Weights of a small GPT-style language model, trained from scratch on English Wikipedia: MLP 384 GeGLU, 5692 steps.
Each number is 200 + 20 x the weight over its row's rms, rounded and kept within 0 to 999. Layers, rows and columns count from 0. The size before them is the row's rms in percent of the matrix's.

# layer 2 MLP up, 384x96, rms 0.0764, rows 245-269, columns 0-95
105,222,225,160,212,242,191,178,205,217,223,212,168,239,223,202,207,210,168,192,184,230,205,205,154,185,196,185,191,235,214,210,212,182,192,246,208,205,171,211,203,228,182,213,216,214,195,184,208,195,214,218,188,209,192,182,212,239,192,210,196,218,219,205,175,223,182,187,231,202,234,214,203,196,185,181,208,194,192,201,197,157,159,173,174,187,190,205,212,201,164,207,220,221,221,194,184
090,211,185,229,208,215,216,165,201,211,240,209,193,191,183,175,212,175,195,207,227,205,176,189,182,172,227,174,194,203,197,163,178,220,183,208,196,185,216,197,190,204,226,248,174,158,188,223,206,207,220,216,211,206,222,224,195,162,234,192,208,164,210,207,166,204,215,199,203,216,197,211,181,225,167,174,225,214,192,166,202,202,179,195,235,198,199,219,245,195,217,180,216,183,200,189,189
099,206,219,187,202,198,204,198,217,204,217,205,202,201,179,195,196,179,191,158,228,190,190,232,162,207,219,207,164,216,205,208,179,163,224,215,206,193,213,210,205,219,184,178,214,210,194,195,211,189,219,223,214,198,182,199,177,197,202,221,160,181,216,208,198,184,184,172,213,231,176,185,205,221,178,213,241,242,225,213,180,243,222,207,215,164,199,175,228,226,218,236,213,158,171,194,210
101,197,185,218,182,253,148,182,225,194,233,195,195,186,200,236,210,214,212,198,210,167,168,225,214,218,194,197,192,235,193,206,197,234,165,188,188,206,187,184,236,184,184,221,191,195,192,194,220,203,167,195,226,208,202,186,195,162,212,212,209,183,198,229,179,169,173,208,167,189,234,213,202,226,229,214,242,203,194,174,187,189,204,217,172,180,220,197,194,206,182,188,204,181,205,200,216
096,206,203,194,210,195,188,178,203,174,168,171,180,170,199,199,185,173,206,198,201,240,210,213,184,219,204,216,219,227,208,184,213,155,211,213,189,228,205,240,215,200,197,261,214,224,191,169,179,176,182,212,209,228,200,227,201,219,221,175,215,200,230,181,181,203,181,231,222,192,215,214,218,187,202,201,207,203,187,223,165,190,172,189,234,177,221,216,203,189,204,158,212,218,226,195,184
110,212,226,217,208,188,185,246,189,165,220,217,184,192,192,207,167,226,197,199,177,208,248,198,202,184,207,164,171,186,210,231,213,228,184,171,190,171,182,200,185,214,195,194,202,223,200,186,241,193,211,177,219,211,238,178,205,211,215,182,168,219,206,192,197,210,237,197,180,222,162,197,241,183,221,172,215,195,210,213,198,179,209,179,201,209,204,217,199,194,225,205,223,241,185,203,216
099,233,182,213,164,231,163,204,221,201,205,216,183,192,183,196,216,211,213,170,171,220,207,209,214,181,175,175,176,194,252,234,193,218,212,179,219,204,179,203,212,235,226,213,170,192,197,187,188,212,243,182,195,227,226,201,175,224,185,207,205,193,233,217,210,185,168,180,219,212,198,186,205,182,207,197,221,225,214,197,200,176,224,197,176,205,190,237,209,190,208,182,241,174,206,210,217
103,211,214,224,212,213,197,199,189,235,204,237,223,194,174,199,228,171,193,227,216,188,186,167,221,192,172,205,180,188,225,189,222,197,191,217,205,214,206,173,178,221,168,206,176,209,228,167,243,187,168,192,219,184,174,240,233,201,180,166,211,187,211,212,168,202,185,191,208,183,177,215,179,176,193,170,194,210,220,219,219,221,186,167,202,195,185,176,218,195,172,201,209,217,218,214,175
102,217,212,179,178,176,205,193,192,217,180,225,206,192,209,159,180,207,193,180,214,198,204,167,177,209,176,202,211,245,198,221,214,163,202,207,235,231,191,163,179,218,216,160,192,189,185,240,193,204,175,237,163,174,219,202,188,196,189,175,165,211,211,176,200,196,203,231,194,177,226,186,230,240,178,212,195,191,220,184,195,196,188,224,195,180,175,199,195,200,234,207,184,194,205,194,191
102,210,220,178,202,213,180,200,206,205,191,206,245,231,200,216,207,164,218,201,215,188,208,212,162,181,202,216,215,216,223,236,214,210,206,216,199,183,217,215,171,212,176,214,170,188,216,185,199,184,214,173,226,226,157,178,192,200,200,144,203,251,220,239,224,227,175,182,175,186,219,195,207,192,199,210,183,175,202,193,189,201,192,197,189,208,181,206,193,216,220,218,176,215,186,158,184
107,197,218,179,172,200,168,214,183,158,221,192,211,180,184,180,222,196,169,239,176,216,200,190,187,207,216,214,179,157,207,230,176,202,174,217,213,169,218,198,186,204,185,185,230,221,215,209,218,219,207,208,187,226,195,231,212,204,193,233,229,242,219,201,173,221,191,195,225,185,174,167,201,201,174,198,229,210,221,209,176,209,232,196,207,170,196,182,207,227,168,211,195,214,184,223,201
107,171,218,169,229,185,178,198,180,183,177,189,186,241,207,183,241,183,197,208,181,221,166,239,198,206,190,222,199,176,232,217,175,195,209,208,182,196,190,212,183,172,170,201,205,223,213,182,229,190,170,223,200,210,227,200,191,200,212,210,179,175,195,189,184,229,206,205,197,174,184,184,201,231,214,231,188,233,199,178,218,200,192,198,209,176,206,209,191,227,212,174,170,236,166,179,232
096,182,198,175,192,171,236,225,194,205,186,214,199,196,201,186,218,192,200,182,208,153,192,205,174,228,211,209,219,214,221,172,227,219,192,224,217,193,211,213,186,214,200,153,229,227,208,223,184,228,175,206,199,181,191,222,191,180,198,173,180,187,162,219,187,181,225,170,162,185,223,196,200,169,201,220,190,222,205,194,200,195,214,201,181,229,193,179,194,197,199,233,219,158,210,251,192
097,218,172,196,218,209,175,186,196,167,222,211,180,187,208,203,201,236,159,154,190,242,213,177,187,201,221,228,195,175,207,171,224,233,225,166,232,198,201,196,192,205,202,180,237,194,219,201,223,217,202,191,200,215,201,174,193,189,184,195,197,224,199,177,185,170,172,206,210,195,211,196,199,168,195,181,216,207,222,221,187,195,165,190,195,232,151,226,214,188,207,181,220,181,180,179,193
096,202,171,226,208,191,200,238,189,180,229,216,218,186,170,231,203,231,221,205,178,218,182,197,201,213,225,165,183,208,218,228,191,174,174,207,215,191,218,190,199,194,201,195,197,166,212,217,223,248,218,170,158,234,222,215,185,206,144,187,222,212,213,183,167,192,198,193,195,177,195,173,233,218,183,165,194,217,213,223,177,193,195,209,206,196,180,214,180,202,198,201,216,226,196,198,205
105,197,203,157,204,202,188,205,193,186,247,229,241,202,197,209,189,195,182,217,192,203,206,223,206,234,246,169,217,209,210,197,217,178,228,197,198,174,199,217,200,202,212,195,184,186,188,224,187,189,201,206,199,215,225,209,197,197,208,198,181,220,211,204,189,190,205,175,189,229,198,177,157,229,242,205,189,192,231,242,186,156,236,210,247,218,226,204,208,174,177,207,222,202,220,212,209
107,216,184,205,230,177,190,176,168,198,216,188,197,199,229,174,191,205,175,184,200,216,165,220,198,177,206,218,203,207,186,182,181,202,179,165,231,200,176,217,229,217,197,177,212,208,199,200,207,190,222,230,176,213,186,200,212,217,218,226,195,182,215,223,182,237,210,189,215,219,171,179,212,180,185,242,189,228,219,209,186,224,228,219,229,188,223,177,183,212,192,234,236,184,226,167,235
095,186,202,231,188,203,217,184,164,204,202,175,190,245,232,176,182,178,174,193,185,190,192,194,211,196,186,177,189,193,180,192,205,199,157,243,184,180,187,218,223,158,207,220,218,217,188,176,219,164,178,203,216,202,208,227,198,206,232,200,232,190,229,199,194,223,182,207,205,167,183,209,213,216,225,190,165,189,215,208,188,183,222,208,202,224,206,208,224,208,239,182,184,236,206,167,184
094,184,179,177,232,195,211,212,182,223,224,185,169,197,226,180,212,191,176,188,170,206,187,212,214,183,190,199,215,215,191,196,176,224,203,203,205,198,204,163,186,169,226,239,217,229,236,194,166,208,225,191,217,184,220,174,172,234,202,190,228,184,219,207,218,178,182,213,216,235,163,231,194,182,170,201,193,215,207,207,217,205,177,168,215,219,170,205,215,204,192,170,190,186,161,201,183
095,187,210,191,163,190,204,206,221,229,172,201,202,219,206,198,221,206,181,172,216,200,183,228,193,177,221,184,228,184,215,209,189,178,193,179,199,217,176,186,181,173,176,203,190,218,220,204,196,237,194,188,168,211,185,226,174,232,184,227,231,228,224,220,180,176,219,165,231,203,221,208,173,180,151,182,199,174,220,212,226,177,215,198,213,221,209,185,186,212,179,218,169,190,227,187,214
099,197,236,188,186,220,190,163,195,219,216,185,197,212,226,225,215,205,175,177,230,218,206,178,158,199,201,191,197,200,170,233,227,217,188,171,204,182,201,206,216,197,184,193,219,207,218,258,201,183,179,198,200,206,180,220,211,188,197,219,237,230,197,167,184,175,198,200,188,255,208,208,201,178,145,196,200,197,196,210,190,220,189,178,220,193,184,171,217,209,201,203,159,196,198,221,199
094,183,208,229,215,221,181,234,216,218,167,213,198,214,223,209,164,189,192,188,220,200,190,173,170,186,189,188,202,191,194,183,160,228,205,175,229,232,212,207,170,224,187,186,191,179,208,185,219,199,208,191,236,166,172,190,215,177,199,159,162,200,154,224,211,180,199,165,209,216,235,208,200,212,178,222,209,204,185,189,229,226,194,210,183,190,200,199,208,186,205,192,174,222,200,213,229
091,192,163,197,195,179,173,209,196,183,189,188,202,162,172,246,174,192,194,222,189,198,187,163,214,227,175,185,192,184,181,172,205,201,204,192,222,155,219,184,166,209,193,209,220,172,214,188,228,214,192,202,173,214,217,178,233,185,199,183,193,198,226,207,205,206,197,221,218,184,159,251,192,199,202,204,227,162,198,225,192,176,241,203,217,178,212,215,177,208,192,215,212,213,182,198,192
100,213,213,205,201,225,213,198,184,233,243,218,158,208,177,169,168,199,206,201,195,187,186,212,227,236,192,213,196,175,175,188,174,178,245,208,188,247,184,201,206,196,202,181,198,189,172,187,180,184,178,204,231,198,207,211,217,209,226,199,204,214,216,229,201,214,222,201,216,220,244,181,177,195,186,195,189,191,189,150,213,214,184,180,196,176,177,175,197,199,227,183,187,234,189,177,205
112,182,225,192,231,215,179,192,168,201,181,186,190,220,179,195,206,187,174,189,225,182,188,182,181,202,232,205,212,173,177,212,204,194,199,164,222,197,171,216,181,210,235,188,214,198,217,175,223,204,204,182,186,179,201,225,160,217,182,175,227,201,189,196,197,251,191,179,202,233,206,223,224,201,227,186,224,206,223,204,192,176,192,197,197,151,213,185,226,194,217,175,203,204,175,164,240
# layer 2 MLP down (transposed), 384x96, rms 0.0764, rows 245-268, columns 0-95
095,212,201,190,225,196,221,221,207,185,177,224,261,200,207,179,205,197,200,161,223,184,221,196,153,162,214,238,157,216,203,200,209,201,170,206,173,180,201,171,183,225,207,170,168,217,240,211,204,196,206,182,223,193,203,185,187,178,197,212,187,211,173,194,197,214,203,206,241,179,200,214,198,170,191,178,188,189,198,197,199,196,191,168,176,178,202,191,203,221,204,198,168,196,198,211,160
094,237,193,196,227,233,224,150,162,193,181,219,230,190,192,196,203,207,180,177,227,190,196,223,239,197,219,205,198,197,211,172,223,189,224,167,204,209,148,188,209,208,184,198,198,192,177,184,235,228,186,197,218,195,223,220,204,226,232,194,187,187,205,187,219,198,208,169,205,177,195,230,183,212,183,190,174,199,215,234,232,172,210,220,218,174,207,218,200,202,185,229,196,186,194,181,199
092,259,189,191,185,208,215,186,199,176,208,216,228,187,182,232,200,201,184,242,176,210,219,186,222,215,196,199,237,217,210,215,206,215,206,174,215,248,189,204,214,176,183,220,208,202,199,195,181,220,221,161,221,198,199,236,220,209,186,208,226,196,225,211,207,207,192,188,191,168,230,215,210,179,219,171,197,179,208,203,187,168,185,171,178,218,204,203,186,192,186,177,184,237,217,241,221
099,211,178,242,170,211,192,208,193,190,196,196,196,207,198,204,217,182,212,217,172,194,216,220,205,227,209,216,170,188,213,209,184,171,195,191,217,222,157,187,223,209,191,182,211,180,221,195,223,202,191,198,164,257,203,190,205,195,191,151,198,175,179,182,208,211,216,199,216,194,183,182,196,185,204,192,237,192,192,232,200,230,241,199,224,218,199,174,178,233,245,240,210,188,194,189,224
100,179,224,225,210,196,186,175,176,197,242,199,213,200,223,199,213,228,237,198,227,153,185,188,207,211,211,220,200,179,195,221,225,219,189,178,194,183,212,168,211,168,207,164,218,195,196,204,217,209,231,223,176,192,226,178,222,212,163,214,162,194,190,208,236,203,207,167,189,179,214,179,207,217,230,201,209,207,220,170,239,225,218,207,212,194,195,225,172,218,204,225,220,198,189,188,197
112,219,225,203,174,220,228,189,212,178,201,188,177,264,233,175,210,170,201,179,185,186,171,209,195,176,192,178,217,223,222,224,190,182,203,191,191,224,225,210,210,225,218,198,226,203,194,213,229,185,173,183,182,218,235,210,159,205,170,208,161,193,223,212,207,207,204,199,165,183,205,225,231,218,206,187,215,202,194,215,173,173,171,180,210,201,212,203,177,196,222,173,201,184,204,179,189
099,200,179,171,193,210,224,199,197,218,160,199,218,175,201,213,211,237,205,173,226,196,201,172,182,189,203,229,236,198,215,230,199,208,217,235,220,225,224,215,221,195,210,196,193,215,252,198,177,180,189,209,179,187,216,202,220,182,210,193,203,169,206,188,205,178,181,244,200,173,222,196,166,213,210,214,202,165,186,203,224,209,190,212,184,163,185,175,191,217,186,189,163,222,229,219,226
097,219,177,195,191,183,186,257,220,164,215,219,225,228,197,209,186,224,192,182,222,178,213,196,188,194,212,210,157,208,207,215,169,214,165,181,199,197,182,219,196,201,192,166,220,162,206,193,194,181,196,219,200,193,196,201,212,160,211,225,197,209,217,202,218,217,185,211,234,211,196,202,202,198,219,188,192,197,202,211,197,240,219,228,199,155,204,190,194,167,240,234,180,218,224,180,230
110,181,203,209,167,194,217,212,215,209,187,178,169,220,192,214,178,197,196,193,181,218,204,213,211,181,199,205,181,156,216,180,232,208,232,219,185,170,183,233,177,183,189,184,219,195,211,180,237,183,228,166,194,221,189,211,241,204,189,190,207,177,190,211,214,205,193,198,188,219,183,190,183,166,213,185,165,170,176,220,228,227,221,172,170,230,215,224,189,192,188,166,208,215,176,207,169
100,185,215,190,240,218,199,190,202,221,217,194,184,190,225,218,232,174,184,171,216,189,206,238,198,192,174,215,211,230,167,198,181,235,189,224,228,172,214,183,229,203,208,229,211,205,194,195,216,214,208,232,187,184,210,222,190,234,236,182,208,167,199,162,221,183,198,193,194,204,213,177,186,182,162,194,165,217,188,164,183,182,242,208,175,219,206,181,225,187,183,196,186,198,199,199,203
104,183,183,207,252,195,198,231,213,216,194,220,226,243,171,217,196,217,189,202,189,203,193,163,188,168,194,198,203,184,214,182,229,202,225,192,187,175,217,197,192,187,168,221,203,204,182,228,216,221,196,205,202,203,197,166,205,189,204,168,191,239,178,181,205,184,240,200,179,217,161,205,181,181,210,202,226,217,188,223,214,220,211,199,187,165,200,189,220,192,184,224,215,221,146,174,186
103,216,205,201,202,167,198,215,235,177,223,198,183,163,210,225,187,183,174,201,209,189,210,222,207,178,190,183,219,209,217,246,171,182,173,194,180,162,206,188,194,185,166,218,187,192,203,221,167,213,229,206,202,228,224,207,208,245,212,230,196,207,207,182,214,187,169,190,202,214,167,210,190,198,176,225,184,190,190,238,176,195,180,193,235,161,173,173,187,206,186,225,200,177,211,190,197
100,206,209,181,197,230,205,176,194,172,231,220,175,195,224,197,192,183,162,188,186,231,178,201,188,183,193,175,231,226,191,199,191,202,163,220,224,203,201,200,174,226,222,197,177,147,198,144,177,218,195,212,189,179,214,226,200,177,192,225,208,216,204,192,215,223,180,229,246,237,207,198,213,185,192,201,206,189,209,202,194,209,219,244,183,203,224,180,182,199,214,194,192,210,189,173,217
092,168,222,220,231,204,214,207,180,214,176,180,216,171,225,212,177,195,205,185,199,170,236,196,228,200,227,234,169,182,223,202,165,179,199,177,204,242,218,221,194,213,214,207,195,229,215,172,189,164,212,197,185,178,213,224,194,210,205,223,202,184,244,196,214,214,174,213,243,188,200,227,205,236,195,194,225,174,216,194,206,205,185,186,212,168,218,184,205,185,216,207,208,223,197,221,225
090,212,209,212,217,242,208,192,221,198,208,196,228,222,184,206,177,198,184,183,220,159,224,182,180,199,183,180,220,152,188,162,199,218,206,238,213,219,194,209,177,191,246,173,181,188,199,193,199,190,199,236,215,181,181,197,213,208,231,198,223,160,180,190,186,180,211,202,252,201,205,202,185,200,242,231,188,212,225,190,221,194,191,205,192,198,182,185,206,188,179,192,181,208,196,207,156
101,181,192,220,175,155,207,187,163,195,188,213,228,200,228,174,180,225,182,198,189,199,205,215,209,245,211,194,211,218,183,193,189,189,219,196,172,176,225,236,214,177,180,208,203,229,222,233,196,173,218,198,213,213,215,191,219,216,170,226,231,197,191,188,224,199,190,216,209,203,223,228,175,216,183,196,207,164,240,224,206,173,172,210,182,177,204,235,201,184,177,180,226,204,189,221,191
102,177,225,234,143,222,208,243,225,177,240,219,196,209,200,182,196,223,231,190,200,188,208,191,217,194,196,199,171,179,231,198,177,174,176,205,218,214,205,196,182,194,232,203,202,194,202,206,217,208,161,223,193,191,206,196,211,184,203,201,197,245,219,186,205,173,190,199,162,209,232,221,190,187,206,163,235,171,176,202,199,204,156,178,208,218,184,198,205,192,201,186,205,198,176,210,175
097,209,219,190,203,207,165,237,203,220,209,184,218,188,198,176,227,177,206,221,202,203,167,184,222,221,170,234,214,200,188,196,224,201,232,186,211,191,231,201,166,202,171,213,176,161,175,184,196,242,210,193,156,204,222,211,230,206,181,179,197,230,228,185,177,166,210,192,190,200,177,208,199,184,175,204,222,223,183,207,211,217,212,194,189,159,202,170,203,229,171,173,198,196,199,188,197
091,210,245,201,162,197,194,162,212,208,227,224,209,213,182,201,210,184,230,212,195,186,239,162,201,209,207,202,159,165,207,205,176,201,208,191,188,182,147,213,203,211,160,188,211,196,209,216,225,202,171,202,226,182,198,228,211,210,189,185,163,188,204,236,216,241,243,193,214,182,206,195,196,193,195,210,220,207,223,178,183,196,202,215,162,181,211,183,198,216,213,230,206,200,199,187,207
090,231,205,211,197,199,179,201,148,227,236,208,227,205,163,170,203,199,181,192,198,176,202,211,167,212,216,206,161,184,218,173,210,205,197,200,181,197,158,206,209,213,200,170,240,206,209,210,230,209,163,189,187,183,173,157,234,197,173,183,163,221,212,198,200,224,203,183,172,242,227,217,229,190,188,198,187,202,190,204,188,205,213,203,212,215,200,193,192,200,203,199,187,179,194,233,188
097,226,201,202,206,198,237,208,217,212,195,214,171,228,182,199,180,187,221,227,192,227,171,211,211,222,185,214,192,209,169,206,205,221,241,200,187,191,211,219,174,183,186,200,155,203,187,176,191,175,184,239,190,217,223,178,217,213,182,177,188,163,207,224,209,209,221,215,215,175,204,165,178,163,235,197,208,203,192,214,202,203,228,210,231,182,187,176,183,231,218,220,236,183,210,181,178
091,247,174,197,175,189,218,210,172,204,197,240,198,169,180,178,220,212,201,226,179,222,195,220,221,209,191,210,190,188,218,177,221,182,191,225,172,189,170,212,234,189,195,203,207,185,206,205,219,168,193,213,184,210,225,237,206,201,179,242,233,199,247,174,194,227,203,222,194,200,223,229,198,216,223,173,191,167,223,180,190,189,232,196,193,199,194,182,185,223,204,193,181,182,175,213,183
090,163,237,204,210,211,198,218,234,201,222,169,213,262,189,160,186,193,208,195,216,180,216,204,229,189,174,196,207,204,209,177,222,202,166,199,178,179,205,231,244,176,214,203,191,195,176,192,203,178,172,205,250,182,217,218,188,179,185,189,216,202,200,188,167,211,196,204,192,195,198,193,215,174,207,171,177,213,200,206,213,191,171,228,190,218,213,168,203,238,195,186,207,209,170,206,189
099,220,224,205,182,178,215,162,157,210,163,181,211,175,196,186,189,215,181,215,176,183,233,169,220,207,189,199,206,192,220,193,232,212,224,229,216,183,159,188,199,201,198,188,205,188,200,186,200,213,204,164,203,176,171,234,176,236,186,176,220,212,189,176,210,191,198,218,222,176,210,226,181,187,193,220,163,231,223,201,198,186,200,181,168,219,220,222,193,165,198,186,230,182,202,212,189
# layer 2 MLP gate, 384x96, rms 0.0762, rows 246-269, columns 0-95
097,226,170,191,182,214,233,182,188,178,170,190,236,191,207,180,168,177,181,207,187,182,208,180,196,197,191,209,189,229,230,204,225,190,224,200,186,186,191,226,223,230,170,203,191,216,225,156,207,217,216,185,206,177,201,193,215,174,170,216,211,237,209,217,233,183,198,207,213,186,176,220,207,196,176,222,221,195,226,200,214,186,224,176,198,188,193,175,154,207,225,203,247,193,194,180,181
089,173,184,184,213,180,193,199,205,229,170,217,192,222,222,202,165,218,250,197,210,167,177,181,205,205,166,176,206,208,191,183,181,218,198,212,227,196,212,156,225,216,228,187,202,203,187,210,183,210,181,219,191,216,177,171,187,178,221,182,195,197,189,226,234,248,207,232,230,238,178,192,189,235,176,241,188,208,207,173,203,194,193,194,199,201,183,214,199,209,187,176,205,205,204,175,214
099,217,210,192,184,215,224,203,251,197,211,203,213,202,189,242,201,226,199,194,202,176,188,223,200,224,179,193,238,220,187,227,181,203,202,222,179,172,235,191,229,174,215,224,171,192,204,181,174,210,178,195,253,199,227,226,201,161,216,240,205,214,213,220,184,174,188,205,189,176,211,217,214,198,213,202,176,179,178,175,205,157,186,203,177,206,198,214,204,209,204,166,215,218,202,217,203
100,173,191,216,245,165,173,217,194,171,220,213,175,219,197,203,187,208,231,214,212,155,200,199,180,205,194,221,209,200,193,204,174,208,195,193,195,176,208,220,187,193,194,204,193,218,168,195,199,208,240,226,172,205,220,191,206,204,180,193,173,194,211,177,179,208,195,256,176,201,210,167,212,197,227,236,213,211,222,221,227,189,195,194,235,200,205,199,223,196,201,169,173,217,167,236,230
102,199,186,223,220,178,176,181,188,203,193,210,216,154,163,238,187,219,192,171,190,171,237,168,222,190,208,185,213,153,179,173,221,231,205,199,198,166,167,221,183,203,173,214,192,226,201,201,199,204,200,183,222,194,200,212,238,209,205,200,246,184,169,175,210,215,209,171,233,199,193,204,189,199,222,205,206,202,174,188,217,198,211,200,205,185,202,177,206,163,223,190,202,225,223,216,195
100,197,172,229,214,220,222,192,203,194,179,218,210,218,190,187,175,182,215,233,194,182,207,204,158,224,218,222,188,195,207,170,232,198,189,213,174,191,226,235,170,170,184,185,194,182,195,179,183,221,223,179,207,206,198,204,183,183,203,223,171,188,176,188,184,208,192,177,219,240,214,202,233,208,224,154,214,197,179,213,187,170,241,203,184,236,183,214,176,197,221,228,193,229,195,209,213
097,186,222,193,207,240,192,173,210,196,198,170,224,231,209,201,168,169,210,180,195,195,205,180,210,200,209,215,194,200,215,196,169,191,185,223,181,175,233,195,175,142,165,203,209,184,184,186,193,192,231,188,188,207,193,225,225,201,171,177,201,174,238,190,210,234,177,240,201,197,210,212,233,203,207,219,171,234,182,189,208,201,189,198,210,184,233,207,225,201,188,184,158,210,209,187,219
108,179,184,182,233,175,207,188,223,194,190,180,189,222,194,203,225,206,199,218,204,163,188,204,185,195,200,205,212,174,187,194,170,235,163,196,221,213,189,185,201,228,198,229,170,182,215,215,185,179,157,236,229,173,250,205,200,176,220,223,207,228,205,183,226,195,195,178,216,223,188,242,214,249,204,196,217,223,179,207,180,197,206,187,217,174,209,181,218,188,209,205,190,212,176,190,214
097,213,217,167,202,200,214,171,242,175,173,148,188,184,202,216,205,192,218,176,218,196,201,224,207,221,197,183,215,192,217,178,185,206,189,214,185,155,228,209,237,178,147,221,219,193,200,216,192,227,178,210,230,210,220,199,204,190,215,191,228,235,180,211,231,166,187,168,232,212,199,177,198,203,205,194,201,197,201,201,192,165,193,212,187,181,186,174,198,217,230,177,193,220,210,210,196
101,203,211,165,165,193,200,188,224,165,204,196,227,180,180,196,189,174,198,189,199,205,207,209,198,218,211,189,205,243,177,224,205,183,187,213,176,202,209,233,153,229,220,179,228,199,233,186,172,201,209,209,229,200,174,203,221,224,189,192,219,215,191,234,220,207,177,206,248,153,207,218,193,223,170,196,204,221,195,189,186,214,200,207,248,201,176,190,186,216,233,202,201,184,220,210,189
108,191,232,186,213,183,238,187,210,191,182,191,217,151,184,220,201,190,186,237,234,167,208,196,241,208,209,204,197,200,198,223,164,186,206,203,204,210,216,236,165,189,169,247,217,181,216,195,197,228,216,186,221,201,201,181,179,208,185,189,236,174,190,192,184,231,205,208,217,204,178,188,231,202,188,193,211,227,221,156,194,226,198,186,207,184,191,199,195,196,207,238,215,188,216,217,228
102,199,204,171,230,205,195,176,176,189,204,197,187,212,198,254,221,221,228,214,215,199,191,167,197,227,206,182,222,214,196,187,206,222,203,224,200,182,194,218,209,180,217,166,176,214,176,195,184,179,200,210,197,230,222,169,182,161,191,189,197,197,219,213,195,199,132,206,229,204,220,163,187,182,215,196,163,199,177,203,216,186,213,240,198,199,194,175,238,192,205,203,174,218,196,182,188
101,205,183,205,211,221,209,190,247,219,187,231,196,201,213,226,193,180,162,231,200,223,192,195,183,188,197,190,182,249,195,208,200,193,190,191,161,183,216,222,219,176,198,187,186,217,180,171,180,193,228,212,242,179,179,220,205,153,209,175,203,196,197,227,219,173,220,176,227,201,162,210,190,230,207,206,231,170,202,203,212,195,229,205,177,232,215,191,200,195,217,221,222,198,192,191,177
103,188,162,194,186,199,203,183,211,184,229,205,198,164,196,187,181,212,193,215,181,226,191,216,204,200,190,207,181,190,223,190,209,183,225,205,182,175,224,224,214,197,216,207,224,178,207,158,215,159,186,225,223,208,190,189,232,202,199,225,180,166,207,200,174,208,232,228,211,218,199,218,199,192,221,197,200,187,243,209,169,190,171,227,241,177,221,180,182,165,193,176,232,223,227,183,221
104,188,169,195,235,166,235,202,221,201,185,200,176,208,181,194,182,182,220,185,227,180,161,189,176,234,173,194,237,216,213,198,213,207,196,228,209,175,190,226,212,176,202,186,190,164,192,214,192,245,228,184,215,194,195,186,220,215,194,218,201,214,168,181,205,202,169,213,254,195,191,198,219,206,173,183,175,227,173,188,245,200,204,228,181,198,187,204,195,197,198,203,217,192,204,202,170
109,211,174,176,260,166,195,174,198,187,167,198,221,185,223,189,196,179,182,183,216,175,209,230,183,186,180,221,224,198,183,207,204,213,223,170,197,161,180,215,201,214,198,204,224,218,231,194,195,186,212,189,204,226,183,209,234,227,197,220,195,214,184,193,204,216,190,199,224,190,192,202,214,186,172,223,168,206,227,216,186,188,241,232,182,173,185,176,196,203,185,222,233,208,237,184,221
097,219,191,181,183,246,240,212,171,234,207,195,204,179,222,220,209,224,191,186,172,223,236,181,219,166,181,199,222,197,182,192,199,235,191,217,201,210,206,186,176,186,193,170,197,190,179,170,175,193,239,227,180,222,189,184,192,196,199,216,204,173,255,208,192,209,192,201,170,197,222,206,210,223,166,188,213,216,202,181,181,179,187,208,211,225,185,204,213,215,215,192,187,244,173,212,201
092,186,183,166,268,204,233,201,181,197,179,183,182,207,205,193,197,221,156,194,192,201,165,223,179,203,191,193,214,246,207,171,214,223,235,174,213,217,201,181,224,221,237,237,178,183,197,191,205,219,208,183,209,211,202,200,191,186,188,216,217,212,188,184,185,195,190,173,188,213,190,209,189,199,208,192,190,198,201,205,184,234,155,208,247,200,196,167,221,195,174,191,224,218,201,213,193
087,207,203,194,207,204,219,186,205,238,180,203,174,234,215,191,166,222,190,206,185,225,197,190,206,205,211,186,179,198,214,205,205,166,237,230,255,191,194,223,222,225,195,155,192,182,183,220,208,231,195,219,185,233,184,203,192,216,171,219,211,168,215,218,154,202,221,186,224,192,204,201,172,208,181,185,183,219,229,198,162,202,206,212,152,196,198,199,183,198,216,203,174,212,211,219,218
099,161,222,178,212,192,152,182,189,201,219,182,209,183,203,165,200,223,194,197,210,171,215,188,164,190,179,177,206,183,217,217,220,207,217,212,239,165,192,185,205,181,199,179,224,188,228,226,192,203,214,210,188,211,177,212,215,229,199,224,213,217,176,185,185,207,202,209,213,228,236,215,216,204,149,226,209,238,224,204,227,206,195,214,212,207,158,173,220,201,187,200,184,208,193,220,226
091,185,209,201,195,210,208,241,184,201,197,246,212,201,233,155,192,160,210,216,190,162,204,210,164,181,165,189,167,190,253,214,183,239,200,204,201,188,202,182,184,183,200,226,197,220,209,186,235,203,230,223,210,206,170,223,171,208,186,207,201,198,193,229,211,191,178,186,203,229,239,208,187,206,189,200,192,180,237,203,203,194,193,177,184,192,207,199,212,219,188,172,218,202,199,179,175
099,191,217,225,191,172,196,182,205,206,201,234,225,189,228,233,221,196,158,179,194,202,211,200,226,219,217,204,189,170,184,187,251,203,192,178,225,191,202,221,233,163,171,194,185,206,187,216,180,210,179,193,164,215,202,233,223,195,194,203,177,163,187,190,159,198,213,196,205,202,190,182,209,196,240,197,210,194,183,210,211,210,249,175,212,197,188,191,187,167,189,229,223,174,220,198,210
099,173,233,187,168,175,167,196,211,222,170,197,212,203,176,186,229,212,202,211,196,192,184,192,201,185,214,176,195,182,208,194,218,190,197,208,211,191,203,219,176,204,184,184,204,219,228,221,202,239,192,164,187,165,208,229,192,237,194,174,200,245,193,167,171,167,187,184,217,188,216,232,198,181,187,200,201,229,219,212,206,228,213,218,210,175,202,226,182,209,202,211,228,196,244,178,161
114,224,182,207,185,203,226,167,226,192,200,190,210,170,238,213,154,198,220,206,185,209,171,208,206,217,195,187,193,210,216,203,189,179,224,208,158,214,223,235,227,212,164,182,158,192,199,214,190,191,182,166,181,183,201,197,220,185,206,217,184,240,179,211,210,177,191,181,189,161,203,189,173,226,206,187,185,185,180,195,225,222,215,195,217,227,186,236,185,229,207,207,164,224,197,185,204